{"n_layer": 8, "d_model": 256, "n_head": 2, "n_kv_head": 2, "head_dim": 128, "d_mlp": 512, "vocab_size": 6844, "activation": "swiglu", "norm": "rmsnorm", "norm_place": "pre", "norm_eps": 1e-06, "positions": "rope", "rope_base": 10000.0, "rope_fraction": 1.0, "qk_norm": false, "attn_scale": 0.0884, "bias": "qkv", "tie_embeddings": false, "parallel_block": false, "init": "normal", "init_std_qkv": 0.0294, "init_std_o": 0.00734, "init_std_up": 0.0294, "init_std_down": 0.00734, "optimizer": "adam_atan2", "lr": 0.000978, "beta1": 0.95, "beta2": 0.98, "weight_decay": 0.2, "lr_head": 0.00633, "grad_clip": 0.5, "warmup_steps": 390, "schedule": "wsd", "decay_fraction": 0.871, "decay_shape": "linear", "final_lr_fraction": 0.0, "batch_tokens": 32768, "seq_len": 512, "doc_mask": true, "z_loss": 0.0001, "train_tokens": 250900000, "steps": 7657, "dataset": "wikipedia_en"}
Each number is 128 + 32 x the weight over its row's rms, rounded and kept within 0 to 255. Layers, rows and columns count from 0. The size above them is the row's rms in percent of the matrix's.

# layer 3 MLP down (transposed), 512x256, rms 0.0469, rows 257-274, columns 128-255
size [103 103 108  98  98  98 100 104  96  90 102  93  98 107 102  99  98  98]
[[134 100  93 141 169 141 118 103  92 144 154  97 122 105 145 116 155 132  93 152 136 126 145 148 169 163 146 163 139 121 160 151  85 145  76 102 102 179 157 107 135  79 109 164 123 171 175 104 214  93 134 116 160 145 202 136 126 128  99 100 105 104 130 119 207 117 134 123 146 136  96  70  74 123 139  98  66 147  54 156 105 115  62  80  89  92  93 120 112  85 124 144 141  74  85  55  54 123 125 128 160 156 145  91 147 104 119 182  94 129 123 180 166 177  77 118  35 185  82 149 120 160 111 153 160 104 176 135]
 [161 142 140 143 169 122 106 133 152 102 168  83 162 152  74  83  96 140 141  87  79 154  92  92 156 160 136 120 119 160 111 119 175 145  40 137 154 134 159  98 153 129 179 123 107 121 172 134 114 116 170  80  80 154 123 174  89 116  86  90  84 140 118 133 135 153 237 124 136 174 146 112 195 113 132 139 157 147 153  98 132 154 181  90 109 152 153 110 131 178 112  50  90 201 117 116 153 120 123 105 123 169 146 145 134 100 111  93 113 134 176  56 136 204 141 156 114 147 179 118  72 108 170 196 139 114 116 151]
 [123 114 191 105  65  92 152 159 106 193 156 112 108 114  92  72 148 108 181 107 105 141 106  73 139 163  68  64 102 119 107  37 118  57 122 135 134 112 103 188 147  95 146 174  88 121  68 145 108 147  84 148 161 119 194 141 145 138 181  95 140 150 170 154 135 138 122 129 151 156 130 143 137 130 162 124 127 141 126 125 168 118 148 118 142 151 111 157 103 160 115  76 177  90 131 177 140  99 154 104 144 172  54 176 127 100 123  96 142 116 111 147 129 135 164 112  94 108 110 127 200  97 113 143 122 101 112 142]
 [128  95  97 133 148 130  72  76 118 127 145 177  76 116 127 117 132 148  96  84 169 121 130 150 103 136 163  92 131 183 149 123 133 153 123 140 152 105 140 114 122 113 179 130 127 148 105 168  68 127 179 101 114 132  42 165 142 138 109 122 119 158 110 164  92 163 126 129 156 166 166  85 116  87 162 112  75 156 151 105 157 136 126  54 154 151 169 179 137 138 159 116 165  87 126 142 147 136  61 121 122 126 122 144  96  71 143 145  56 255 169 136 151 216 114 162 129  77 111 146 143 141  84 139 116 127 120  95]
 [113 137 141 115 161 167 100 166  88  96 145 125  89 100 114 106 164 154  72 158 117 119 121 190 148 126 125  97 107 186  91 125 124  90 166 177 133 170  75 139 167 134 128 138 128 162  45 193 121 158 165  70 107 138 132 132 143 133 119 119 185 190  86  69 118  97 138 159 138  94 116 159 172 106  85 127  77 105 154  99 129 160 124 148 134 132 174 134 164 118 179 151 112 106 126 153 101  88 174 125  90 165 158 111 105 125 138  70 112  35  77 132 102 142 191 139 163 129 145 132 144 130 123  83  97  58  84 112]
 [135 152 109 114  82  90 155 159 145 157 141 112  63 143 114 155 185 102  99 166 133 167 154  83 125 148 194  93 122 113 173 145 148 181 138  89 184 129  77 132 127 107 149 122 111 145 132 164  94 169  92 147 118 132 119  90 161 125  70 135 139 165 103 125 111 143 125  75  92 114 163 183 172 114 111 136 118 134 163 188 140 121 103  92 136 132 175 142 115 110 152 100 123  76  96 105 130 133 145 125 137 110 156 130 110  77 162 107 103 186 125 163 161 163  56 134 130 111 114 153 140  97 102 122  76 134  97  81]
 [108  96  93  66 112 120 157 124 118 171 142 121 101 146  86 165 119 149 131 132 100  82 114 144 106 122 111 142 132  70  60 146 168 107 135 138 175 141  93 113 105 112 110 138 140 130 132 150 107 151  86 126 171 111 131 164 135 191 151 142 157 158  94  97  92 124  97 116 174  63 122 140 189 110 134  92 101 137 111 156 121 118 147 135  90 174  87  64 131 163  86 161 132 184  58  96 106 137 128 111  64 147 127 137 169  85 125 101  74 106 121 171 120  84 110 103 154 102 155 168  54  74 155 133  58 138 162 146]
 [154  79 154  53 107 124 195 105 169 162  63 151  95  86 125 158 104 124 135 129 101 160 131 139 122 114 105  78  97  37 172 125  81 118 124 125 131 114 124 124 138 155 147 155 148  95 113 100 117 109 107 112  73 114 140 134 144  64 121 136 119 106 112 121 123 150  96 119 135  80 125 128 108 124 140 179  76  74 141 174 113 152 132 164 155 148  99 155 164  88  84 153 171 126 145  60  64 148 162  97 111 141 131 152 129 189 105  96  51 116 126 155 104 108 103 124 123  74  63 120 147  95 153  84  77  98 149 102]
 [120 127 122  82  66 126 160 147 165 150 133 109 142 100  34  64 174  79  80 132  86  65 153 150  94 131  86 149 139 160 126 132 140 156 106 160 142 153 117 103  40  87  81 116 151 127 183 146 112 156 154 130 164 172 133 124 128 138 145 140 182  98 117 164  54  93 146 167 136 140 205 122 162 108 151 113 117 128 144 161 109  94 121 116 140 113 148 165 144 153  60  89  91 151 149 142 144  33  97 121 156 130  99 147  93 181 121 158 163  79 107 178 103  93 148 102 130 139 152 140 110 106 107 123 143 185 161 133]
 [118 132 122 168 100 121 135 125 125  70 153 186 175 118 164 131 185  98 116 177 131 140  52 153 120 116 147 189 115 118 145 101 137 117 161 143 156 143 173 103 110 140  37 143 192 172 181 151  58 106 141 174 136 101 140 147 128 127  88 114 218 140 107 144 154 114 128  71 119  98 127 140 112 147  99 124 159 117  69 119  90 121 117 113 136 163  87 118  91 115 149  65  84 132  80 161 140 104 141 132  58  87 116 180 181 115 128  79 176 236 130 128 120 138 112  84 119 136 153 107 124  89  84 121 109 124 106 120]
 [ 86 131 102 118 109 170  91  99 168  55 161 139 155 121 136  94 144  86 102 187 110 131 136  87 138 124 163 109 147 134 126 151 173 161 167 126 129 176  67 109 182 114 117 141 125 117 163 191 132  93  84 108  96 119 157 108  67 145 124 138 167 133 167 161  90 170 103 155 140 142 173  82 173 187 165 174  94 100  85 157 120 103 204 164 173  80 119 127 131 159  94  92 106 116 126 167 114 113 147  90  71  99 133 154 148 102 127 149 149  89 165 124 118 114 162 134  87 196 142 141 113 123 106  91 134 151 138 148]
 [128 150 141  98 162 133 151 149 128 102 127 177 124  82 146 142 124 215 136 135 212 130  38 106 144 220 120 151 112 115 108 114 111 171 121 121 110  77 144 121 159 115 190  86 141  83 154 153  99 154 165 105  81 136 153 129 113 153 141 124 100 120 121 214  77 167 149 139 147 152 172 154 131 175  70 131 111 174 115 105  59 112 127 129 136 106 135 130 158  95  79 105 129 141 112 179 128 122 130 120  77 142 107 118 154 118 101 164  76 106 110 108 110 126 128 125 178 142 152  77 135  75 128  80 157  80 143  60]
 [141 119  53 132 175 100 134 116 174  70  84 160 145  86 181 157 135 139 128 146 115 134 157 199 120  74 152 146  61 123  98  74 165 111 136 190 137 176 115  97 154 145 140 125 114 127 140 167 133  69 187 125 124 147 117  81 141 146  87 141 141 137 181 140 113 118 102 157 111  89  95 112 122 132 143  96 125 137 129 117 125  74  77 132 158 170 103 104 151  70 127  74  96 117 114 148  76 145  97 141 146 167 150 131  82 134 131  96  82 125 121 168  92 112 139 124 114 133 131 196 120 145 195 124 146 127 119 116]
 [ 78  80 124 182  87  95  94 109 119  95 129  94 130 145 161 100 155 137 150  94 136 100 102 167 138  99 145 178 187 125  99 159 171 142 159 136 141 177 100 160 143 116  88 168 124 144 100 136 139 144 122  94 145 137  99 170 119 117 132  91 103 155 140  95 152 107 176 168 148 142 109 172 101 145  96  92 111  90 143 192 129 120 144 178 172 101 107  98 164 185 159  64 148 131 131 150 143 134 111 126 152 154 165 116 115 123 173 138 181 134 174 100 130 149  86 162  58 114 129 157 122  87 176 121 156 139 177 106]
 [ 94 154 134 172 116 145 108 129  88  88 141 162 128 157 150 125 108 118 100 104  83 124 118  96  83 133 121 116  77  80  73 141 176  89  96 137 144  85  87 107 125  98 116 142  82  84 119 155 131 128 125 165 135  68 127 112 119  99 111 169  98 108  87 155 130 163 182 114 121 204 159 165  57  93 127 129 157 130 118 175 212  47  77 127 134  98 148 100  98 108 152 152  76 145  73 101  75 156 175 111 172 145 176 124 163 150 105 166 127  67 106 119  94 155 181 100 133  57 129  88  79 101 109  52 152 166  69 108]
 [ 85 106 111 103 143 135 102 124 169 141 100  98  96 179 138 190 120 164 168 100 150 137 150 166 165 116 128  58 137 111 141 136  92 126 125 110 120 123 118 154 110 120 136  91 168 112 195 139  89  89  92 102 174 153  93  97 101 114 145 113  72 118 192  76 131 118 141 129 108  99 111 150  12 142 161 113 101 101  98  95 135 131 122  86  88 149 163 147 130 109 163 116  92 134 140  73 161 130 110 121 144 101 170 142 122 165  96 119  82   0 118 150 113 126 113 103 118 101  92 126 156  96 113 124 144 103 112 153]
 [119 142 129 127  49  75  96 105 102 116 142  73 131 159  96 107  80 144  95  96 106  53 167 132  40 162 155 162 154 149 111 110  91 174 105 220 122 107 135 152 131  58 143  83 133 151 183 134 153 164 138 102 167 158 135 105  83 110 132  67 132 104  78 142 110 129 156 123 133 101  77 148 107 138 142 145  91 174 149 104 141  74 131 135 149 116 157 140  74 122 140 106 115 154  98 100 115 101 123 115  76 181  99 127  98 164 120  80  98  84  76  63 177  76 176 129 165  86 141  84 106 133 129 132  75 116 117 139]
 [155 141 140 150 173 134 143 166  54 124 119  70 112 120 174 120 134 107 136  88 116 120 126 117 116  95 100 157  52 123 107 126 119  69 160 143 116 171 130 184  96 104 111 121 160 135  84 120 110 183  72 158 134 119  94 120 154 200  82 162 124  98 201 113 157 144 105 116 117 156 122 108 132  60  92 120  94 175 130  75  53 133 113 102 118 168 101 144  99 138 140 121 124  68 148 122 157  89 131  88 125 115 183 100 110 146  99  58 193  61  94 171  91 136 108 147 100 169 125 155 141 131  71 133 117 118  68 143]]
# layer 3 MLP gate, 512x256, rms 0.0515, rows 258-275, columns 128-255
size [ 93 108 103  99 105  99 103  90 102  98  90 101 102  99 103 102 102 105]
[[125  76 143 164 145 183 144 167 121 183 103 158 180  78 119 102 104 147 182  75 104 175 146  84 225 108 157 153 144 167 114 116 118 108  66 135 149  99 132 118 108 149 149  80 132 120 117 108 135 157 133  85  89 130  87 139 103 102  68 168 168 110  81 125 174  97 202 163 103  88  92 183 137  62 121 162 189 172 176 162 159 160 172 136 143 100 141 125 137 122  92 153 135 112 163  93 127 183  88 161 128 169 179 126  92 171 126 153 115 173 173 147 142 174 129 140 148  84 141 105 115 153 118 163 124 210 150 134]
 [117 115 109 141 147 217 138 142 165 141 141 123  81 127 152 144 133 153 140  82 153 181  96 218 208 129 137  99 139 147 157 135 162 106 160 108 141  92 104 143  94 100 127  94 108 151 202  91 118 169 200  90 137 186 141 205 107 112 119 116 109 172 128 120 119 116  48  90 104 149 116 157 165 133 165 185 128  95 116 161 146 123  89 147  39 133 162 102 136  94 148 183  48 120 132  97 151  93 132 169 109 105 148 155  72 161 108 164 125 155 163 157  89  71 109 121 117  77 118 193  81 115 136 170 108 136 150 147]
 [134 154 118 142 113 137 111 126 157 179 148 130  80 151 151 122 144 170 122 100 162 135 142 140 114 164 135 114 118 174 151 132 117  97  93 137  80 159 159 158  33 135 115 128 144 159 118 106 132  88 104 138 154 121 109 120 114 104 147  86 142 121 120 113 138 173 103  95 177  92 124  79 126  64 186 119 127 130 148 128 167  78 127 101 153 104 158 130 172 114 136 120 197  73 126 117 107 122  81  72 112 132 143 190  99 109 177 136 115 174  77 124 180 128 114 175  67  91 122 115 135 123 110 118 137 102  79 196]
 [158 110 125 124 110  92 160 111 150 172 161 126 123 148 138 132 106 162 167  23 158 179 107 117 138 133 143  93 132 185 115 153 102 138 115 201 109 153 173 129 151 101 133 150 136 105 162 118 127 124 123 114  76  43 166 106 168 121 141 136 106 182 137 142 178 126  79 138 118  57 160 142 118 151 117  87 138 139 146 123  95 145 113 156 123  80 157 168 138 125 129 126 175  85 129 166 143 112 162 170 124 120  84 106 135 140 105 127 137  86 142 166 137 122  97 205  86 117  94 178 157 169 125 147  93 144 105  93]
 [147 121 163  90 136 132 164  63 127 139 133  95  54 110 148 173 169 129 153 147 116 102 150 156 157 181 165  97  89 147  73 110 101 177 132 103 191 105  95 106 110  86 126 109 113 175 141 181 139 148 136 121 118 104 165  83 160 154 101 159 172 171 120 139 131 139 129 145 107 126  98 117 189 142 117 113 148 176 137 137 164 187 172 135 166 186  95 113 105 157 123 145 115  84 157 123 164 133 171 189 136 106 122 124  57  76 114  72 101 132 182 121  77 184 106 158 108 101  89 155 155 176  95 137  85 121 124 130]
 [121 136 143 119 147 123 156 119  98 186 142 130 128 119 113  84 131 186 143 100 129  85 114 108 111 136 101 112 183 141  94 152 157 117 155  94 104 154  73 153 114 178 138  58 176  98  80 100 104 152  86 109 144  88 134  78 137 135 138  56  78 166 132 115 107 127 101 163  79 116 132  88  80 121  78 136 112 155 191 111 134 174 159  86 122 177  87 166 188 119 139 104 155 130  97 121  92 128 164 189 151  64  99 118 100 122 146  37 122 166 133 160  59 106 176 135 141  98  97  88 138 137 139 133 114 129 168  99]
 [100 110 147 116 161 145 170  65 189 184 141 169 142 160  86 182 124 140 152 128 142 129 103 165 139 138 121 104 140 116  94 144 105 175 128 123 117 155  94  84 169  98 127 115  96 178 133 129 116  57  75  56 139 144 148  61 168 137 138  90 124 106 161  96 135 143 120 135 140  72 120 153 160  59 165 153 108  97 168 148 178 192  99  92 122 124 124 114 143 183 175 118 122 129 108 100 157 117 187 111 164 131 130 153 111 171 152 125 172 155 102 168 117 125  48 106 115 109 135 112 149 132  92 100 146  60 142  94]
 [178 148 105  51 118 105 120  78 145 137 170 163 140 121 153  59 192 107 148 173 126 123  72 143 118 146 152 114 121 165 125 114 136 146 135 160 175 137 104 133 160 120 160 155  96  82 104 120 130 146 106 159 123  83  59 167  95 140 161  68 102 155 109 139 144 145 107 116 159 134 141 124  76  46 119  89  81 105 127  95 146  63 162 128  97 186 137 108 197 176 152 147 155 119 138 113  99 211  95 124 114 119  87 124 181 159  82 109 111 120  98 111 159 143 149 124 115 127  95 101 115 137 145 117 133 121 152 105]
 [121 185  91 158 133 146 107 175 123 116 135 144 136 100 176 162 161 108 151 158  87 121  30 110  81 130 146 158 165 105 117 116 108 156 154 115 137 113 140 112 103 184  64 128 170 172 163 156  76 164 129 113 121 166 104 161 103 121 109 138 167 118  85 148 144 154 116 122 128 101 119  98 109 146 125 129 103 117  87 138 114 116 136 137 177  81 101 187  86 105 155 115  94 142  79 166 111  72 116 144  82 120 155 170 189 137 105  77 159 168 149 149 108 178 124 130  87 141 175 127 143  82 150 127  76 134  91 138]
 [140 126 125 162 128 106 182 152 139 114 140 111 115 125 101 164 120 117  84  76  87  76 169 132 179 157 140 114 152 183 101 111 160  90 238 160 126 170 125 158 160 153 154 158 123 140 111 115  90 145 146 125 172 139 104 154 189  98 121 105  90 167 138 128 127 144 130  85  84 114 152  19 136 105 144 115  87 126 149 154  89 182 138  76 137 110 161 105  87 100 168 202  79  92 130 107 147 144 108 193  92 112 153 152 112 106 184 150 106 152 122 204 125 108 138 172 141 163  99 125 140 114 135 146 210 140 116 128]
 [ 97 130 149 127 141  48 126  72  89 139 153 105  94  76 116  91 145 120 111 107  84 174  38 112 129 129  97 122  81 172  87 137  16 106 126 105 159  94 173 172  88 105 117 107 108 107 106  86 116 167 140 168  95 178 109 142 152 142 164 130 104 115 132  85 166  94  72 111  97 179 152 131 173  80 115 102 176 113 172 123 140 110 143 118 104 108 126 125  93 140 123 161 172 120 191 114 166 122  65 149 127 145  91 167 168 100  88 115  99 146 146  76 169 135 120 142 181 168 126  63 129  72 127 141 118 104  97 128]
 [124 152 116 136 158 190 175  91 164 111 136  94 141 139 157 138  91 158 222  79 145 185  82 147 128 132 142 160 130  99 152 120  85 137 181 139 118  74 187 121  52  78  87  72 129  87 170 122  90 144 114 113 153  87 142 130  81 149 149 120 134  42 155 145 121 146 134  83 132 130 142  93 176 115 129 197 102 169  85 157 104 148 165 105 116 136 138 139 135  99 106 120 104 124 159 103 101 147 108 126 138 134 155 123 120 163  84 123  71 184 140 140 115 117  65  94 118 152 150 117 114  88 168 149 112 147 114 118]
 [154 146 123 137 126 202 193 134 159 143 102 118  61 146 150  99  67 166 123  61 145 119 144 156 188 173 122  67 185 125 112 145 141  45 122 147 134 148 157  84 102 131 117  94 159 101 186 133 121 137 130 102 148  91 153  93 162 126 101 120 126 136 119 167 132 171 119 132 156 142 175 132 141 129 111 149  97 173 124 176 149 146 154 100 148 128 140 131  93 132 109 192  82  87 119 143 151 141  92 106 128  97  92 112 150  97 109 166 107 184 112 104 124 164 133 163 170 145 139 122 156 166  73 220 153 147 125  75]
 [155  61 141 141 150  83 128  96 176 124 189  47 149 101 118 173  67 161 118  75 151 166 159 129 156 152  64  90 114 137 117 110  72 139 111 174 142 130 140 202 116 129 164 120 136 112 152 169 124 129 112 122 119 112  63 134 135 119 143 124  49 129 106 124 156 136 131  95 155 125  91 118 172 153  99  73 107  89  98 103 100 115 165  82  98 124  90 146 122 130 113 124 155 105 112 149 115  74  47 110 118 111 111 182 186 132 143 141  62 143 195 123 185 105 183 100 141 132  83 194 137 166  86 186  83 196 111 135]
 [ 70  62 105 142 165 112 167  97 173 168 122 135 110 155 128 156  91 127 154  79  96 108 144 164 145 160 142  91 164 120 104 169 105 182 164  75 112 113 120 107 148 128 147  83 158 107 134 154 128  80  73  85 164 107 135  97 196  87  91  94 115 129 192 137 148 135 141 161  97  91 138  93  89 122 180 126 130  86  72 155 173 167 156 146 122 154 123 111 134  90 139 129  49 130  99  95 127 103  86  97 123 132 105 177  92 149 131 151 128 110 115 154  71 115 135  82 116 151 116 139 138 112 136 132 183 120 126 176]
 [181 181 135  75 121 119 136 152 152 155  65 172 173 154 146 208 118  89 124 135 122 123 178 119 142  96 134 131 126 119 132 141 162 133 102 144 167 121 142 113 109 105 146  85  54  96 132 148  87 145 131 153 134 103 175 163 171 103  95 151 175 131 153 153  93 179 100 130 115 140 136 168 131 189 161 108 173 131 188 145  77 131 170 145  91  82 121 130 116 142 106 149 155 156  89  93 143 102 160 157 166  73 140  83  68 100 132 134 156 140 116  68 156 152  17 139 125 176 119 106 152 161 144 143 114 147 163  87]
 [ 82 127  82 135 139 157 166  93 193 119  71  27 137 120 124 183 131 104 134  55 122 144 145 110 148 101 134  78 106 125 137 214 132  62 115 143 159 150 159 158 122  98 153 115 156 141 136 162 144  96 177 138 140 156 147 138 125 126  89 116 145 151 119 130 113 149 142 112 118  62 130 103 116 174 225 143 136 104 153 132 143 168 171 130 135 104  89 183 145 187 183  99 125 140 144 168 165  76 118 177 110 169 120 122 136  77 128 204 134 119 167 163 156 113 128 127  89  86 137 146 130 106 140 176  76 166 111 170]
 [153 133 138  98 166 104  96  79 138 220 172 169 115  90 128  74 123  69 156 125 165  84 172  81 113 110 112 122 107 102 132 126 126 123 138 105 129 113 121 165 161 144 125 123  46 127 141 204 140 157  53 166 170 132 113 135 183 149 165 117 104 128 122 157 129 133 102 166  98 134 168 111 154 137 189  93 145  94 151  95 139 149 122 173 156 165 125 162  70 214 113 165 125  89 115  89 134 170 131 166 150 152  83 167 172 122 129  77 101 142  57 161 123 147 171 179 173 162 102 122 132 108 149 159 146 124 123 106]]
# layer 3 MLP up, 512x256, rms 0.0491, rows 258-275, columns 128-255
size [ 99 106 110  97 100  97 102  94  97 102  94  95 101 105 102  96 101 103]
[[117  53  92 152  90 148 127 133 103 155 126 126 148 141 119 174 113 173 150 164 161 137  76 131 164 146  99  94 130  99 153 148 145 127  72 105 113 112  82 117  70 156 165 127 128 129 123 102 154 129 124 114 163  80 174 186 135 122 181  89  77 121 162 128 104 124 146 134 102  97 133 151 160  80 106 119 154 121 123 148 126 156 152 104 106 164 120  84 122 131 120 107 132 178  83 141 131 122 135  92 128 141 123 123 136  64  94 137  85 111 168  90  93 177 228 142 124 154 149 121 140 139 115 179 170 120 126 139]
 [109 147 199  32 147  82 106  95 134 164 185 132  82 100 184 115 190 196  96 127  71 140 115 183 126 140  80  93 143 156 142  28 128 114 140  86 131 135 103 134 144 147 158 198 162 116 165 172 164 141 125  66 147 170 186 154 139  84 168 138 159 185 142 123 193 111 138 172 130 183 151 144 128 141 121 138 110 124 118 112 153 128 131 126 123  80 121  94  73 192 126 134 140  76 188 146 144 146 165 116 111 154 119 186 149 157 137  83 154 116 175 117 145  86 184 178 201 154 143  81 133  88  94 133 145 129 156 183]
 [153  83 173 138 117 167 155 109  98 109  71 166 139  77  95 120  91 140  93  79 143 116 169  97 106 153 143  71 202 146  81  90 130 163 160 106  97 114  70 143 137  97 181 143  93 134  68 126 107  73 152 153 132  95 113  93 181 154 129 147 101 124 127 129 180 137  91 132 161 145 163  75  54 153 133 152 156  99 126 118 155 171 120 169  78 136  82  93  95 100 125 147 150 137 108 101 161 133 147 119 130  57 103  67 130  84 123 166 142 136 122 165  81 154 154 201 145 150 145 118 180 164  62 134 116 167 175 125]
 [144  99 157 110 136 117 101 119 160 131 156 123  71 166  49 129 145 200 117 190  98 144  74 104  86 100 122 102 132 197 221 133 165 152 185 135 171 129 167 106  36 102 131 149 102  90 133  71 123 140  78 117 133 116 161 140 138 117 157 168 110 150  93 142  97 118 157 100 146 115 158 137 113 145 134 123 154 103 115 143  86 134 125 141 128 115 115 156 182  97 101  69 126  82 119 112 105 143 143  96 156 143 126 108 116  96 110 148 123 124 148 113 162 145 128 170 142  35 154 129 126 138 149 106  92 180 173 138]
 [133 111 127 190 124 149 177  82 166 124 131 101 144 180 137  86  71 130 153 109 156 148 105 186 111 113 146 140 159 127 114 153 151  72 122 146 177 152 126 103  89 132 116 126 124 100 132 128 141  37 150  74 119 169  89 140 158  86 173  97 127 118 132 126 212 119  86 143  98 101 124 176 140 100 149 131  94  92  93 152 118 104 148 117  95 103 129 103  94 113 251 120  61 131  91 182 134 103 130 107 105 162  92 144 127  91 133 117 113 158 157 110 207 119  98 171 133 151 105 160 121  96 162  49 115 124 112 138]
 [ 66  98 130 129 154 133 136 161 154 133  90 170 136 127 106 169  50 125 182 109 110 123 174 169 143 142 141 158  95 104 118  91 123 171 121 155  75 106 112 126 128 118 113 166 126 109 108 155 126 117 126 174 140 174 153 164 122 153 179 117 116  94 169  91 194 103 138  76 140 156 139 176 119 142  97 161 125  97 148 115 125  70 107 175 121 113 103  77 157 138 108 165 173 166  99  87 165 132 184 104  99 173 197 132 171 138 148  94 147  94 110 147 110 131  91 161  83 156 137 169 134 145  87 178 171 128  86 154]
 [122 141 168 121  84 136 172 165 143 154 135 137 114 123 105  86 152 130 187 127 134 141 105 120 132 110 145  75 151 130 125  80 153 126 126 103  91 123 148 111 139 115 129 116 138 119 139  35  88 117 114 118 139 140 174 132 112  94  81 135 118 186 134 162 116 146 130 185 138  77 117 152  70 125 122 170 103  76 127 138  94 145 146 106  34 145 120 160 155 119 111 176 140 166 134 152  69  78  98 146  79 178 120  85 158 140 189 169 168 135 149 122 165  86  70 165 105  94 111  95 129 134  69  65 151 226 129  86]
 [109 158 119 184 141 190 106 134 119 177 150 165 118 177 150 116  99 177 176 114 149 132 146 134 110 149 100  92 114 135 134 141  74  66 144 172 106 119 151 148  90 124 163 139 118 177 109 179 104  74 137 178 141 184 151 158 109 153 130 140 117 170 154 117 117  66 157 155 118 139  59  73 138 137 104 178 109 154 133 170 140 106 157 172 137  74  29 120 180 130 129  94 145  60 117  95  71 120 109  93 123  97  98 143 164 132 149  31  98 136 137 127  92 102  74 147 114 107 100  68 131 162 113 172 114 160  92 124]
 [225 128 130  53 180 144  83  99 145 119 121 111 143 101 132 129 104 143 124 119 171 149 137 113 183 123 133 107 133 146 119 124 106 113 133 137 124 154  81 196 206 128 155 146  95  74 110 127 182 155 127  81 106 141 135 130 137 102 103 166  69 155 138 128 123 130  99 144 104 169 143 101 108  76  88 166 117  88 134 134  93 108 134  87 198 141 152 138  86  91 123 140 142 163 137  81 121 161 118 136 143 100  79 116  99 145 102 117  96 137 125 132 133 145 115 168 157 133 114  81 170 177 120 115 131  91 176 132]
 [132 157  78 163  91 154 148  76 204 155 168 163 125 143 118  82 101  94  98 148  90 107 148 157 134 116 171 125 120 151 111 109 148 102 165 145  72 152 120 119 100 130  87 127 127 123 187 164 135 137  73 126 101 170 127 191 132 168 104 113 120  83 134 156  98  70 119 151 123 126 142  44 171  81 150  83 128 108 140 173  64 110 116 141 151 130 136 146 130 153  92 165 163 106 115  64 136 121 134 139 153 130 121 117 145 143 116 160 158 134 125 204 135 121 227 108 101 149 175 114 148 115 119  75 141 155 135 112]
 [107 105 160 149 133  82 130  77  88  73 110  93  43 107  64 146 163  90 149 171 136 104 116 141  52 159 165  93 116 148 134 135 155 121  94 101 118 167 151 139 137 109  88 121 107 225 145 143  85 129 142 135 131 166 129 106 231 100  88  97 152  84 185 117  93 115 115 129 153 132 139  87 117  91 147 101 135  71 176 151 184 129 187 151  86 173  88 147 117 147 162 140 100  83 154 105 147 164 149 161 122 142 103 153 119 140 152 133 145 172 125 134 173 163 115 143 121  51 137 129 161 151  99  80  89 170 108 193]
 [144 129  87  71  97 121 120  59 185 161  87 123 149 103 144  96 153  42 126 100 194 146 117 128 160 132  96 144  90 113 141 113 130 129 138 149 120 109 125 131  60  45 124 114  72 121 133 145 125 138 132 121 129  74 156 161 125 117 145 134  97 110  13 227  85 107 134  92 127 122 195 137 152 116 135 128  80 167 138 141  89 148 125 120 139 129 117 204 126 169 155 153 118 152 117 115 114 153 191 176  89 171 106 133 147 118  80 144 159 146  63 151 109  81 116 132 129 149  97 103 135 143 162 145 108 143 179  80]
 [101 161 137 132 126 122 107 125  91  66  89 171 107 156 103 133  80  79 106  86 134 111 141 100 122 100 152 112 145 139 144  76 198 137 137  97  97 159 155 152 102 136 132 108 135 158 106  91 106 162  99 146 132 104  98 152  81 139 138 108 133 145 136  79 116  85 134 204 153 145 140 113 121 125 161 120 104  64 100 168  85  92  96 132 117 145 122 101 158 131 109 133 134 153 126 103 156  68 152 126 172 111 145 105 101 104 159 173 148 132 151 115 144 140 105 103  74 138 153  51 143 130 133 110 101 107  78 139]
 [ 90 131 111 209 153 120 117 125 126 112 119 134 150 109 214 177 194 166 102 152 183  89 127 107 120 111  99 182  81 134 171 161 189 111 138 137 156 135 170 132 141 189 124  98  54 121 132 123 156 124 129 114 109 141  73 166 134 118 145 133 134  95  89 128 112 116 127 129 135 168 147 179 177 101 158 121 147 193 103 161 173 117 132 116 146 141 135 168  66 146  96 156 162 171 114 178 212 142 152 142  73 169 129  91  99  42  75 160 124 129 167 141 125 150 170 142 165 137 151  92 144 147 108 132  94 147  37 125]
 [143 173  97 140 144 147 188 111 129 176  88 129 108 145 107 157  66 182 120 143 172  93 151 105 151 149 165 133 133 143 165 174 145 143 102 105  96 136 118  98  83  83 113  96 109 142 130 150  72  99  66 150 159 162  86 106 125 118 124 116  72  95 108 163 132  64 132 157  96  71 160 144 152 150 150 143 165 150  89 149 104 154 161 100 132 137 113 128 152 117 112 171 136 108  86 129  77  75  81 173 111 170  80  85 140 121  61 132 118 166 129 134 167 151 132 129 147 142 112 171 140 126 119 155 148 126 165 199]
 [217 173 138 138  98 149  87 157 116  96  77 117 132 131 123 124 169 134 128 110 172 191 158 152 108 108 107 119 131 112 156 115 162  96 125 129 122 109 106 128 198 156 103 143  99  74 124 159  73 118 161 139 119 117 120 102 209 117 131 160  87  98 157 116 133 112  68  90 121 138 118  95 114 116 139 144 100 113 140 116  91 167 137 139 109 134 138 137 188 136 187 183 105 148 151 137 179 143  78 107  88  82 154  81 104 112 169  78 140  92 168 144 196 128 107 167 154 131  58  96 106 121 118 196 159 101 127 163]
 [116 144  28 141 122 117 180 172 138 126 122 101 138 155 119 147 190  91  63 168 128 153 119 105 105 137 121 136 147 101  76 152 141 112 124 123 141 115 145  84 124 121 162 101 104 134 172 121 121 179 139 159 160 111 172 131 108  77 135 109 129 157 108 125  87 180 218  89  85 118 242  93 126 139 109 142  93 115 169 108 125 151 109 194 141  90 127 181 128 108 172  85 130 146 187 104 121 168 161 120  97  92  72 140 155 108 180 131 104 140 163  74 156 161 144 115 180  88 173 147  83 122  99 102 125 119 165  71]
 [118 107 103 109 151  93 169 170 157 130 153 133 119 191 119 123 174 159 106 108 148 101 122 146 102 101 110 114 107 119 129  91 154 122 146  92 122 134 134  98  55 108 126 181 167  88 133 153 113 137 106 115 143 132 103 130  78 138 157  94 132 140 131 160 172 102 169 110 166 122 120 109 130  37 153 125 178 124 115 142 101  61 131  83 143 149  81 114 135 129 151  80 135 139 163 133 107 159 116 146  94 195 179 119 141  93  77 105 156  94 181 147 150 123 153 112 180  69 115  88 154 127 119 132 145 158 106 110]]